Part of a small language model's weights.
Training: a variant of Muon for these matrices, 699M tokens.
Each number is 500 + 25 x the weight over the matrix's rms, rounded and kept within 0 to 999. Layers, rows and columns count from 0. Numbers have three digits each.

# layer 6 MLP up, 1536x384, rms 0.127, rows 528-741, columns 64-127
446532447497499497460456502465468528487502447491499539495498534523477494511507488490487499487490484481502528502473512516486491495469559479525509482492477443455467477479544512526529480523479498
514525536544523492503485493456486475525500459509516506519484513502501461496479545503481498498512513495503530524497509484487527512507497525505519497494501487502549475516503474494517482504441514
561465484488499458524471535500468495483503483537462461481489520504513511475534514531480486499523471501467524498511485452471510482512525534495429478509486469482515501515530505477493472559519533
484501509462560521470537490489488480491485536483511470500486495504498552475554564487483504493487492493485517500539555485431441507546514486539478571512505526469475480506521440486501543492516522
492497503447529504525516474489470484516455490475465524557473484503458472499474549510515517486486472505536526511489469480493510506498533477481469494499534482530525519472508475500539472523472532
522483485494512483491475532450478490485483489510516482514496529525492494474524497536495481511482515497552530500513490542470553547471513522503491518500508497512453480455529488524506512426515525
478483510499515510465506493538511550500512487475472508480511485500533502504499478530529542514507504496504522512521520515515496514483485520450509480498500508533552484492494540490486441474501515
519499547488485497462503505521524477517503526548469561521533491513493505472481490495484501549499463501522556511503469491522496493484482531552497510471520573483494471489520515555482491522479545
452479481494513486526469487500484522499526493454493501547512486480531491508509480500478503529535527508489493507499501527463529526544526509501491462488467517577482492491535497502479485512499490
564496499474536530476518511484481500494475520497489525482513509505479484498491477462515544518506519521469461506469530510539519511472528508513507489469457532496529517458534498514488495505476513
498503492467499502470503535423492500484496500517503509429457522462498505435479476475498503549526458522502548499544493484494474532499498488529506434541536497473488477463545479529502505467479494
502493553498482506481475490457475489496472496486455514516476524500495456507548524508520506466479515510532512508498499470490475517479493443542478519471525528524474517512483525518486470530471493
473497524505520452551489473523463530445483492480504496506516500500481490453480524500525518502534485490502486491513491494502484512504459501513502512573516510476473511505452491512512490484477485
492482478517553504512559459459488521463495514526491560518484484503517513512465494495506523475564459516544487479495490488522489529501486467487490466506495526473506451510458466500516465531466496
503471488537476497478465517497476455505548520518456509493479493524503488477508453529512470550521477497540512521491513502492512445490511478528526485504555514532503511507467496492499519494518516
501475514498445535467533524482506490477510459498490530488446502535518508494524484497481495524465523506498527526523534455497449551440470460515478560495496501516492477489493484490466485525494533
499548514517461509514502490447498481461519470482508494493497522477463508543510463542506514523524521506486484489520512546493495541504522507506434524501541509495457510485541476489534496518494450
488533458490497516526472524491516520523444482517500516521519461494468526480532524515500492503526542455486526520498524531509535528481510488512528519437480477471504494506514538540550423487457516
519502463504454517484474489488533483491514510529498495498522482479518511522502510516487516492505509506480468521455489522471480529509503515512514453530487529565506513538507492457526462548518509
458529499510491503466483453500488517450525477493515460495523531502521503490482508506549486494492496504490524502480466481508499548479488466486511479523486490514496502494524478502499517491510517
501504471496544469518488510492523518469510498483462516504483473504490499504503470504489528554498540490443493473527486431503484513503478460489486491490473461447489516484496499413486529481516514
497527552501481499522487493537501535495517548520488513526491515481491520500557475490536514483431519517464503530462494514484481533477489511494511486520498485503505525480495492498495481509511515
482463496502547526506514511475466531495467506471453500526494538492529543494532455550547535500469503512489457463517512469541462497479509496494524499525501500524476573468459501494513506495506484
453529497491514447475564502466452476459520493526513498514523540497488537497545556539496543496478544526477539511490476521456492501508480526463531467506497534533480484476494514469517519547506462
507471518501522495506481486509508501456501517537493490474469443522495527465536480492458462475491517468537486456478456476553519469464513530459534473537542484470490474504492543508497548464501482
494513516511491510479514480522510473508463518453508475495437517495506531545494473498525497462506499489505517517520506516450528553501501505447521485508523491560472553537561497473512511450495492
543484508515485499507537489490488522489511507504498518489462496496506530479513518485503504508480481503516522503477532495529515502504523498466476494478520506501505481496536509527493514490502542
511502467524500503538511516497561491505479514514463532517489529523492533453495487487537499453515484485502511462501483524506491544489473479552507497483493465491439529478497556460502511514496537
488527473457509543493487495497482512482524474516539520485500504523512489497530481479502538484515522529471508451477518513511520521498502555541501503493521482448520485531518541508533479471514487
523532482521508503478481465524499487529517546524506500448494482494488550482444469541530471504487466497490519468504472524481507520532554500545491480483484504496521556498506509511520478486453517
522494512488496511545527505514513482497529490519570488503499506475471527521485505482535484472477496509526492509518462488476532541459503465522470522472525475484483481502510506489506494484476512
503471513443491530493469530511489463506512537539508472516494463538528509485522513477501523591538574494502499523529496526518498500513539559502477484506469477534488489491499457516492493476520486
476517527442502486534537475525509513497547499500459458452515505478474517536449520488538498511501534463503473433535475466515495495486452470479517458499508540489493468497552506469526533498501483
478482496525519520511490456463510484469459484525485517526471490538501536466490514518430497518501497478508487492485527465515484514516497507488514502492495520461514484481466481520531498524512467
485492507488475473525515538511509498465496451469540479473499480536477468483562485491497515469494478507511489507517491478498495499500495507497455525484477506491529493501486512476517537508477478
530481495513532534483447476513491524531524526493521498524496478474577537544487522563504471535565497455498472497507523504485481474520477520511467534506486457513498537531495520488487461473516481
492525470516501503506534467492512490546527469502498531526502501494524547530520505489516576537480493502516499502522459461513485473455533531527509511495499530511502482479527497517508518454509515
491505511471488450555491535479503496495562468489497445489475493494501530479479522477548501510484431553516482487484483584519472507502492489513508526486534520567476484469508518498548505452532516
525455495450508479510489473506536446485528497490492490524508481502495480543501493499540497506450526502511532544501496517468518552516491508486522503480482454520531482465504508505498441490518529
493501527499515494496486519536525533491506510491500572503479487527532558487479493512500531503473451496500504464485509548508516520500441563506508525503559487523472496506503494526544488466506480
510500584504513463459527480511513500507498500533492486532469501510511492477530450496482504502468489552487477508532500467495525479534502503482512497523519537485529499502473524553475475528544522
549494489498482514496461494497546520494530563552496469499469485507522498517496503498437487523504497477473544489503530484497468507485479548507520544558517498499462511500488479495553503519473477
538475514523480439536532477517510506489504509546449516524500520508457501503486493538504447477475518487491529498515513476513472550457499490513495465486485529506486491437489472498461498539490509
527493466530489505503466512511493516523503505536496531534494483514479538464500489501506485516527513497500469517514508490512460490522507562458527506574435543488514469485516527494481537498488456
473520519480488507497476471496500557498526506503502477496486452512536463554485473481481512492474497482503488490497556503471534507498527471495483460519496483480462499484473496523512487532509455
512470496466508490501474483510505515527481474514495516519478543510535476470505501482501515468501527499498470499519467526472508534482509476506522478494548488496462539523529502478460521479538511
479511506460480517498493500508489513535512558538492513494507440531500505495482507466500528471485506537508526538503492524539498483504473487520514521462486491512512475489453482530516508531514496
483555489512494526470545494497448564548492502489483497493478492522498467498491505511500513535498501552519510490499501493489490511516517496535508506477482510485465477502515522525514523531537473
496482508482498505504486502461508488484526507471481517451490541510545487497542482502522473528486483484491504523528545543518512523509495533506491473483450513472480536462541520524511525519493498
520521497523505530441528529471483498506527521498503509482460526490485455482553495520515505509485487529503478490477493509541521485517523499449495480537464454449517476491490494465446499482518478
478455483510551438487466492503524501453482506516489464461497551496538526521492478471477499492523480487488548518502502524532511504482531534493459445498490485523480486518485517480491492546501489
484465531502472456518484471458539519481483473469515449528472512493524477498488565491511481534535495466518519539532481520502490507491503454470488538495526525540502524519503477535480470504477494
530546525498550482500489512492507509499554482528485482528508475501515526503425543523509512531526510485540480490495519507511469516501491461547544520469510504472489520464535517459539498492501487
476499491442473487476505501486507517512476494515519557483478497554512492507496518489474498499507480502500449507472509515519499520510533526508491499482480465508474476531545481503495530545495496
495531477517490476517503542515524519472475507499543504477473497502514484550498515548545454546488497476512466451493520500552515523467492477479485501502493451514505468464515560507542491492528525
538515494480492514450441437507538520564436474490519514464523480508455529540491466505571512487522538475532495427503498466468541500492530517507471476506510523496514490497540442501535553524535522
468499472460513513507508486485505511492522529536503539478496523492513544536507521515474512474471497500545495510476486524486491514550510509501532476530517535541485504464476479485544519468503518
475504479493505496476541457484521554477483472523496522506496470522452518531494497472497594479508551480483498478511517487531515511508469469516529531485495479502505520495529529506472476550473478
491453510484468480526492499531538561516495483490520508516495523456553490500474538519466508514500505529485480490536507478494466446503488525496512512500479538508516496484499526482513522541509502
510478542463480472492500475510524490510497491494507504442475529520465488529458500514471492448521483484471483467500474475493454539498520507475508463505527508499503494468534509481527560523514476
493562522473503515501500542498512514470501473530473451499449488497506507534502515499545495505460460522473501447534472474485520523537499553512491490486512506482487477513532518568502484507457501
506530525474484470507495472526536517501506525492499510538527501421461487529497476484472481488553529493488479510501497535533499513506510496462479521532489517510478496448450504484525526491553507
513526487483558563531469517502500543528508508501470506527516505527497528447500516493472501491518445497501502492497527502486495473488464444489519537490493515481483488496520524525509488518511501
532530486526506557494523518485526520507524473488504442472477490493507547479500493507494510514494449525536469516514491532539532515451496525505534543505448501493519486514501499504527478494541509
503493497548513514504466486487495496527467538479488470475510519534500497491489462543506540514500489476487507485492495508462481501517470504505461509509522475502525474509510547519461526514464501
521491497487512499501491498502483475509484505520432437517453471513484537525509487488501546510501497540516493513544501523513516477503473546521505471483513488527506471491506516511488515482538462
531468501479494479526512497477512481517483458480498464501480486482535493475505519491452519482534482511486515485509496516523523491512487551513514486514520515499526505533494475498516517494490500
560498536483470483483503503479487490522487530510499488547475503469509499504522488469507481475510506469482470495503482517532463475497472481525452512515491499517494478506484499481496504465490513
511494418459529514516513531484442512444512499485475495456517501511483503456504493482490481499507494496504484490497478496495500528472453524514521478533548517516517484478465516532460535482537491
585483472497520529515484519521490514532474501504490471521501539483507484504517499521526505467481476534452500491525539511458510504510456482498461523452469525544493546509489492560521535496510472
510475485528514520469505490485485538465528498526462473496500520478515452478488488503489465467527554517529514480504449537512489467502468548497526504507516522499540504553497432476480460455455500
529489515525489520439513520432481477490477475485551521511515478473498506473504481514466499508477476457490509492515514518505508542505515507576490492499465496498445482536509472533527518499464479
528467502528501529511444504487498513534475505507491511526491519534468531514494501480478508501484504575512487519522501505468552479498490443487503499546489510552487484508477513485526501478470500
515441511486489473500489512425501530481494477538491483480483504528481536507511570551536540523473518511535485472483459483463486507450454520452467483514523502504496471515485497509512476497466500
522484473520482510481479488498515525527481487475489478520495485523506511546523518491517531512543504448535500483490503489439519554508479495470486502512524463490493491487524494513510516462481502
489480476503534505525494472489484516487493512501477516480502533551462541476479491504500481483473496531538474472507480450507469483489533490538521479465514473518481504486507512548494518463474539
505555494529482500502469452519506535481487493451455529524494464524495468498517509517569565514528537506558479495492501494486510514461429459521463526516498508502440539507484521530508499505487493
508478485524494496520516483506558511486502480558476517505512513477486523557509522507509460475488504464488490480490486454525489534490484463546477481497522463453496500472524501486520516529521524
510492498504476492504524544487528501510445521478493508483552505530490448520515481485477520485486490492517490443484539480476502525494506458486511506514463460544528486488512494515508489503474483
537522496548527494528517476440494514461508493522500488514490488516530460524446520466521519521500481472540461523484492461501473516490515513506474532499531452505479496561519503496489503503491487
505489519492474489490503473478493527500504497519504511491538508548435512468503479545509495492519480518497504499525524515504512467478528485532504534529491500519507528539471464530533487495521532
525508503520544483522511445486526505525484518524527460451478475509511448473512488499508505493509551475464515503546497511483493475528515510499517510527487516538457475448518544519513477528520549
463481511485524500501508512537524547503499478510480503485476542471524526526541521502457477509471457538529523479508473544523495495481523473542415506511483474450487511487535480462485449488504497
482501485468489501455465506502513494504489492478504471482491489523519484504487513487481505517500514498442512485554489529499496483535490489562552502517487519494475451501535449509491542500461495
511502532494487513481477501480522497472487539475490516480524550481484496551456462481497513529519518479511529534467506504504529512524520504519512487468512532528481490487490486500516481480499496
494497489532470516494565509511492511513497526510506491534555471481520503480480497502504496518479538491524527488480493477469481500513460466497486532530496520525492491511511490526522519488533532
464465511538481481483492532545463534527509483490476514471487564538492488471452523515508510528529534478495469477481521485513555520491496475545529502519512527545526487500509499499484480515493509
509484486520458525490523530512506500491479517495511510442466547485492523501451484553531497488481515535480494518552506495488511547505519542454519511467489522496491505476502474495510499528506531
513472514494520483481524488505447532470478483506480492515512484501513442503482497544501527507501485495472505479496485452503497523521481530479485502495476507535498497522485491504534520527507472
506470503477532521499531511474466481502477500552503516509525495455493496517488503510481527502491527509530480499497499465545501514512514536514505491495520521518509524528515526485510504500514499
525506493473473484506505493504473498528510496507482488501462490506522463504491500494512476490524498454489532515485510511492482526465542518509526514504481492505477512532481506447466479480492466
476508535493479451516472486481515502501523531515521503511502468495489496525465485484512510508494483466508461467510413545460526518487509467463502517507511523509496492466527528483479510504476481
508500475511499493506531490486483537539505494442475501516509486503503517491499527548512489501500511474496497495487475508521486487511509457489507490500506553529517530520496521560475495542479536
500492475506470512470489488484472493494499507528533525477501485497494506519513516482506460504482527458519491512522503497543498513498496529509475518457520499456496451529492511547501509500518488
505494498503526509509515505503507497442489496469474506507511481502506532534486550492499498514499531485486425532496495465478496533519507505544470484505489528530504496494533494539510487519517526
561487489454506525502495480473498523504521515521490483523552478527493478454472480528492493509492508489505462515490535516494528489482508499481507476489538488507488473489487481486508496508506533
512504509543506496480450528511455494473459479486472494473519507519530504530500533488494548527485528478509511503496501480512476525497502559549508512507532469486475478504495464480502486444500495
520461533506532495482486517479483497501505566535549463541488491471487525494510522495506514488500527476457438504518480540494491506518514564490491496498504491506461465506518491520528490498505506
489479497494476505491486500487518522518543495504473523493486542523496512519522476434504541484485508505499439483487515480514505511455459451476466538459482474479453541501477492518508541451520505
504498500524467540563478479502483454525481490476543484507492482526525509457538499516489484468479478484527479474450496506534488534490517531514505472501504474524465492526524510516511513456511486
518495473534486508493523487493492533469534519506467515473589557484497534508498518487505541499468502492512539508522503494507521491495456444521528499475508518429496492471481520501516495492505544
511480487525547507515504521522534508472516494461494474506514454516493510545520517502486507500499514471532470499505492542466513457442518477517498512494453499531500466440489544513502472530526515
535504520555511493462490490500476536508493510494507511478492510509526528511468459479523533504512467483489448447553527515507449491499488528498521508475536503475458470507525497547529512523508509
470502478496513551481489482518466518536505532457529525505511564535511479541449482511459475505491537488517500515491518465514512481499517490489555493524502514522473505510555490499465503493480513
513515489539523498475527460511479536546537531519470460487529507479510494522483524522500505511485509508487507491450465463552495503495474528530513523515506469507484489517467470520530478481509497
511539489483531517467494503513493531496468520532534455495446497540494507514500482504547501507523472541492540505526516447550521492505513479488545562511510541484497503525487491534552513505524492
534487480545514468490474483497510527510543460475485506498507504505501502543488525474491528532469537470536458511455462484468499465517482496476521520505505519474511472584526541518486465516544528
534502542473491498473481517516478520500521475481505447502534523525522470476533498509503492503516495517547547521513509499532496529522434521487488551516461545510479535459470523501512500477469537
537498474487468499483536543498506535465491488496491459470498449450478528515489505508526532491540472474518520512491471502481553469507478519507530495485482489490479523531483544488548509521501499
465502489474473488502531496458465522494482513496477481480508496498506538505450498513470530507509531466518488522488505518511515470488490489518511538546479463532519504495492482559498512498482485
504528476500503511522544529495521506486489453503496497503526505461476502512537477528468513482517573482489500533482470489517507490500504515502505536487491449527477496453532510458561457519478516
465462491471500489481524497469498474526494463515506493491471516513482550515504476459505498466537460518466475499557493501514507518489520536480518512498459614497523451455519484475491512488507488
458511471511477469525493478521462476517466513520485467493503440523490502439514492491576490459501525469494518504535488469526511523497506527436497525492497494516488492468475480486469490456492529
526514521482552520475486506500483474514492478499527479498477459482509476457565538480454487466450453489537535566516517531504488529465488513489570477506486524449509463490517479490485527472505518
519511502489482474517453522451510489489537534488474492480464504505442459507497500566515497484526537517526473510470518493512511495502510520511555491477483450504475528457480480491525542509493435
508481530472488535538470531500481501496505524501501488475487500500502498524508512477517495517513505501478492515471474530561502505527518530469484473495535483460469499534471531469488472471503523
465492507527492516512469500470553512516453549517524510511503528492488475494503509486522518534496512503505438503485497456522437549489500522471463511564534485492485528461440461500442510538534507
489510528536511471515491510464485527481496475521515502487455541450486480472496485511483492535481537507510507484548528489496484531480481499502500461516517472504455468493499490507518522481470484
495472512486531479503480463481470488501439439498461443514467477538475543547476501508525524512495486519530502510478524534486518507517479502493478495465486508468510500505512512477540513521538500
512516506489512509528503529445492521465432513509507549479509488499500515492462500538494516531517470484478519469510525487536500478504480511563503509497527478510494560530496518528510541502514507
526448517519528459511465500461522505550523499515521514462469475493526513474523491479494490498521491449513507508516454529496483513531504455525512483498483535490518495498503541542522497513549518
476493497522498525527479459474471472468498512510504498522479466522504509515530447494509548507513529523507504496536481471504519510511471477464516451515466532525511497463513532524451477486481489
523476449473535504494490494511489491504470528490506506489482511504485494499485522548556504480491563509523488514496522461512485437517502490518538465494537456451482537512539436487483472501512541
515498500516528481540445520511412493499486504506503462450493509517520516493484480466525499525505529442523484471446488502503533494488519479523508501494517516520517444445505486499511494482490531
475528505546520472521475553510475515514492530451513483510494495527506531514469507498485504481526461524515480498470493488510511520544503508487429508523481496489497528500469518511529495495489470
519466466527523479460525521508462503523486468466487484480516525511518496488480510537480536539485496546446508529518553486522494488486503520500511521517508482515462496512489468531492519483525569
531494437456507457521502542467522488504535494506502476496479525512470462499472487507496481508484483502510494508525542479517452539502517552430496493489507496488511527478531506502501490508475507
521559495489473482487541472509530523537505505493450484482491527507529493490487452490483490537492510515514467535528470487462498544502535492494519509510530497504494526508506496569511482533492487
489511537523489478495505479507540478457543485488520512505479506500475477523510498514529506507469495481526500500482459534507510512493475497512498487504480504519494473480481471483512534458477492
512501492497448455503491459533521516533470522520528498494462519504515508491456486540499474509507499524490498493511503481565502499535498528497537520530491488529522440530471494555460471456525525
530517379523560525511523476523544502486499465532488492480493504519469529494524575504505481479483495518552465484546471483518465509532513503560520491491502505532572516476516504567519497467484480
514507523472524483522532445499466495509493507516519498501509505544496486488443539502499516513513569482524479477504479550482543552463564496530513522507428480526509495463486499455541447515522504
489489478544527504488446491506513498497512472502486497486527500479515510471528520519477514489462461489512484535503502467508516530497496495519536513529542533542498542494516519517482506556522503
506477503541494522537483486536520481512599447489495530496553487499484516481497528512504477511487478508522509512463507477519509521503503533527495498489538509510479510505515535480475484505503506
534543497474483481495534535506524497498482450523503511477492535493486501543508519481454555480475506516474484511507492463484543531479478511508534497408489495482505444477466514546497467493430486
529465509532522496547540498496506511511480472451486530467500497498504530512467460425492523536512481481475504483531479467536487508512554473517525505511537514474518501491485521477454492493530512
492470479442513536504442473503504506498510528545503487491440550504500476458498515483485501559478504502495497521519500452528504479531510505496553525504468531514522481497493523532496489469502493
454503521501486525491476510480498543504476485485485524505516527471514517504460479484463499485474503500476507472453474484495448469460463575530511494461465468490461455487500503524502505528518502
486468500466467468484546522466520492494458490464465517519509489529499495487497506518524532485517449475505473479493492517485494497494468435517512487479519515545474464482530516526487493495474532
500489525540502492509518518484572518480492497479473469489466471487484492478480471522494525474486504531514500515506492496488474459496517509461470523545497529469468511486497535512471463500515514
493520485474471460520481473493531518479462510486524516476512513488464500506521517491559553521523487499538486506471525541496493493458477516502493502427512503475461540459454494502479514506477499
531495498513545522512501481490505491470509538497457492566490521494513521474510530443448516485547498432534500509527482536501475453519499544485506479479486533521515474509516472469511451480459467
452524566519487476527491556495498487514526504519503482504450491498530514526508465542509499479473493479525503514482497508508496501522521512507493521478504525491506478509497463515475510505479457
501527525528520482505520523481498484515492504512449492491452556510531548473517508510464465522476478452533531555495501512451454535452526519490497494531500481485481514528484526535498510475474468
501487494540512493506502518455497513474528474528528460470486473436503519495537491469500532505487489478499535502483563432520492491488482501539524507506523472462511477473504445504542489450500530
504531471486493501496460482553484508476552524511551502468518508508533531551482506514518503520501516538518498501519468508489507528490489499462529470469450488535508518485543484487495496502496567
512504514517500496501501509491511515483524495508507463531485493475483500490505484489530553503483502483487464432518499506521440498486499503525520493453466493491482486510473515520517510474507525
533526448503493508521491470497479494492515472502519472491486504519495504504476505477484468526534526495537469487499483536494521503491509456487497503506537500510492505479510503455527515470477498
513528497506504508460510494516428525500489469477500482490496523502501498543464509480457521510534489503508522498489484495519507481496529492471508469496513498500483452515530523504537520481501515
489518457475464494507505468469519552487459495487476491506445480485503495518486468541527520505495497475534485482515478543478469457499473493517478450478522486501453539474520487497482532512495465
530479515492521515500493486534508476456479479430438538493521442491493495483510460462490531502520476499502552520515522511460482520493535484539503459454536473508480496511494498538486521471501513
507540517483486530496514516516516504518543492494450503490493531497524506492474532506468506568472456463500505539478547485532500485545493486472511483502486543467494548541498487459501493509484504
505502485525453523551486472514501519499496514500522499517484463521532519507467521478521445509492545489516542482507532472492517486495488507514540457509491507515516450452495535489504506479523519
504469501479493435525564485552502440522516482528508502464466531512482521507541503488509493505528530507524529488540509500531521510487509477531480541511538469517498497486512495518520480510509509
505465502496518476467482500498506463495457485529500485545499481486482522501498524478478478518437463479508511491522559505499533504460523538483428515527488513467490468560450473509503461484461511
542511497510513492464488507469496497456483505512484521500530468490501467505467501507471508476525490514473468486471478528466506481522529529474470513517490478483487485495487529487465533541527468
499506461489518460464521491493496541500496468524451510467501520520517515545501522496503504495525497491488473483524499447495484520528473508468524477531487512500544488504514523473542486505530578
518496532491503468512483518518456473513466444507534509510511503436505483515504458501535537526485503528515506500469519486440560479493517542495487480497520474476521505517519460489522504497516501
445470496510483532476497476551467531495492494449551459474489490519514557529485510541506510529463506463488490489491472461575522493506508524512533474515481474480522488507498482518530526485533481
565464490463481486482498449542519448499520579506467502498502491532481471500500522516464508522528490532464503524547475508558516506482512520546502490507518489487478502510481495491515490489525512
492510493513526513504532483501482476512496466516513468519485509530492525530503484498520500488502498494501507498504522491485498457500529495498495497517492518510507515465548502531559507468514539
518507496471537493498486528516540487497480519470519432488480541516559473552538505494508520520531517516544497509515485524506459511525462495530484460500497521513513522522493518439513520527502514
524496497469542533456550517532523513502517477525462504479490503534537521509505523470491502501469531492539500537511468524522512544491467525507511526485454476505524508527517469524499466492477530
511460506479465493508526491454478528483459542499462463505500480480546516509493482492453544494463515491495501467540487456494467538509485476542495489552507528498514482478456470479491521469454501
484505530514459495527474473524521510497544490459466475503514524473447500493438482491509498489498492490519513494518505490487443482465521492504538472472447495491483496472490484501477503492494504
493526522502489513499486498523530512537529504481543459502496484469480502511493505507500514502504485479465508527492498502520501517491491488510565502522519512445500497508493513519460518460497533
515451512488481533511538535470501528529512501513480528457461489485505476484520504513496500537486479455493477510548503482520464525510503499541480496498493535513510490491527490471488520536493507
483511489486496505490526477487496534462466491511498469484456488456481511509482465487512485474512522532519491538534493495475528470468480518498521498521506537517511515489534466515497525523512443
469524453485484485551530489457508508493515469538503515509465514506497507507482509508475498505508504502525501495476464509504515462486480483527479495545504488506498512495478495532486474537489439
496493514483552509451551494571521555500495495507493459502588548500533511499479509498521508507514498516532514517533495510517512504521545491459476498536532523514479483540475466504501521516526500
511479515525444473446470487503494514519520496540454507494485484472491515523447514507520525495540477475502456486493547500495487494528486455514546545520512467524501492506489527553477534511496483
498516529480516504500506497476502497450453498552520493460517466502492500467478520500501488520491495495451509541538479516533482493518528530486516497504510488546458501496529493481533480498491553
494491519538473502512541502524489481473535550515493459497495501492527525507451545431483515520501452529466503486477484572519511479511510529499473529479488510551514541491473469503496523473494544
477531491503494478557537427489526483545532498519511489514458528557517515513468494529509508490481505521513471508513519484476514507521536497478523479490520485519503514472479511519501511502501523
511540486512532488484521501462545491568516509525528527499552513529504527473501504519446525455464458464497477475459432503524495487535483556529477527503480515510478513491492517531492457525506524
502532450484516455544507562458466504523531512525514466512449493503486458505503483460476530517551472480521527486503505495507470499521534509496525492488451467502491482516491499532496481489503494
504474530461514504482517496570494576492442535520520483505465488533484500505525530486517459498507482517501515482505527503514520507488537508455472482539519448500474496473526489535503492531506534
516494469443499496470506516481526515503505540486501532459496505539469476512491570478517491517505456522498491534474486478519520495470500500557504467542487527492471477541507528525503483504507504
505530484547483455487534522501481520517522552475447481547423490514530502517509524510479496491473497537554531514495496503505452507493510508538511520479504488499494480470492493523486468514491492
474528489474500516518505493477530562513491550476483481544466495531524493489500509536488496474534474497505528473509528489510507485488508547516517497524497528506523524534490487490500476515503528
487530483487487505521527503477490508490496475524484541507455472520493527505468482468515524468534508466508499505500498530510515545489512535510482490502483502539527491458531499509496474506462486
495566470469521518480529460484483480482497518527497480496492544479494457496515562449468508480548539535507501528505524507498514529515487467513523510518533482542489499510500457499478529519491464
505476483483508528490512529488494516527513495536510465519513491486491536514507522509475476540473496510497502479480453508490520487525486506526505440517483519482493495462520490518499489502495510
522562470493465473523503486483482482513483481502468472489533518495515488488500508518508494519498525488481501493476490516515545509487509494504471488506508499506490496493524486470488504484499497
546456495484526503488479502504564496485498526486462485446526524500499520488504493492523514514514552481490500480511480536509501489465487506515543480503537514497477480489462499508547502498475464
539537454511483486506507501493480531469557496526454500459527516492488547485497500524507536485493537494496536551538544491509515487497516436548469516495489469505525526532500520480486518516527502
511495529480493482505496473492505531501473515541491518527487513482507486511544516498521517478463445484495546517502520495490554499509499501485551519536519507487493509471540519497475503510457489
505512526536486508441518466516534523505493491488508475482492520568511485436508504502519503503490482461458485511526489500489531489480540484518535494500541478508502455481500486477521478452520512
521489482493495540545486514458507503545487522474476494493517505525483502485482556470520480498460526468477521459518475521500485528531484562515478519469484511488489522528530519458454466476489540
574511475477523464507472476519539503497484536513524499499502533483527461520539496525523453503513448487523486476478498447505528511510501499503497508480461530485502434470508502468497517545489443
510461489458492463500527514506514477476489512500521482537514494519468502461528500511539487497471485508445524465459497494521498504533481559530517497481500512491480487518506489505484474524519503
500491487433493488498482465524467543483511558472510474464543524530494477521543524461518503499467457470503452517480502538509498442488479432455487502490507439537489487473516495469518487520505505
494466479454493451496467500469507514563467500518460442511445526487512486478484496483512517533502527514449526514514490462498514521517483474504497498510477518545504498494552501532464478521503546
495521499525521462486491474517514464505490471472523495512495497543478506478478541541534514521458480514526498474422453517586472494509493525484443518513492494493540499534500495503519473465507506
495514502492486491512501463458450505494499505509507515490508487508517495487497490470480554474460495479527465508509490501490518488527508491529512542528504527549503462538474494526498538524510541
503530489491508486464519527467511524510464488502506502524489519556510474502512509499446509505513441467533491474538470474526503486500518535473513503504549482481484536502500484513498521532494494
485487493515485497470519438480504503490496483522569484493490451542502555502486491569515497531523502495513508489512482461521487506471530525480506466451517515525459513517519478531479478487535452
500515493463523459495453463531469524502508475482483505521468482523486493471474513500460484537513589487528483506493491483518502516495457452506515518497544462468461508488482492505493458506496537
523481483521490520476498510480465500500487480491514511502429516441508496469523521502517494540555461456519509515532506529502538480426445522502490466531489513525511519535483484455510543524471453
534472487515510493478525480488496514487506548480497502469499525497500465489519556526548544516505530489506463482503490500513469516497507502481476495494519482513487446541528529428529504474478480
492542486509498469532467481514534528471489516467511510532535498519518492562521494518463552476476524501492489492504523514495491513496499511452506476521494479483464498488489538525517491508484499
494518481493517435512537498476494491486568521567473501521493466490530507506542507519500482482501486538487492499467475518474489536515468536494533479467491542504488511500517476523460479497531507
544500517502473525505487516534511486530504526480494505479522479484519526522498515500504498515497508502499497511474541472537506474527481514525506510508491518484454479567520496512502493526548547
491519450502515480495462511532505470438494497511498476506456506506494527470519506505517478502504493479492510478497528482479466501445531473518484480516513454500510452477536480474543480535487486
493498474492492543498548487504499553506483495467487552512528498513499500502484486496538507482501528478546476472530519469515483468501471521471494463478517537482512495497473513484523447486479488
491525481512475477482513460467536519542486504481510510494520516469510498506502502491486489498471503475493487521478506499472553514490528488517495533490484491491503519503558481508460446512510510
493509480558554476528493478517502515455496526486508501502525513489516532519542484498495510515505535461544490484504517498540495493526536549525515506536509491474500488505537494524495530492512526
518515491509498516495502487488506493475507512470497517496452511470527515499486499534500467488490494474519521463519506483497508483533530521551508515470477487500488552475524487495503523461489456
504462502531499464504509515487550518501569537499514478477485504501535494523499432508500478508514544493472516476553514505503459498513504480510485517510502534481499488517506469487481465498461475
480531458517529522461423504495462523461517484492491489451456517499473542549477501514493507542480540504492492491488500513497474516503514486518535466486504499434514468501489514517489466514522540
488498504496456494515480530498502502510440496477476468496490491495482499499525488519499547546482534516479453487485463557496500516460484473486460475525503487471496503487562468505483504536506490
510499492492518487484478462490535519490509473480458462460502545502505499509502464504545566543508537475530491463531478495492542513512495498454499479502526523480452508489532532533518469504533531
508554533531507514507514515486491512536490497532537482503474536495549447487460512473517468512491465469487522486508478504488522478501525517530501468509489488496510457484536509507498537521488435
492464501507452488498503535498482469466541478453503535489495518490490492512502494459511518517512489499490512531504516510481509521482511487478487518560500487520486498491513470532523494457528510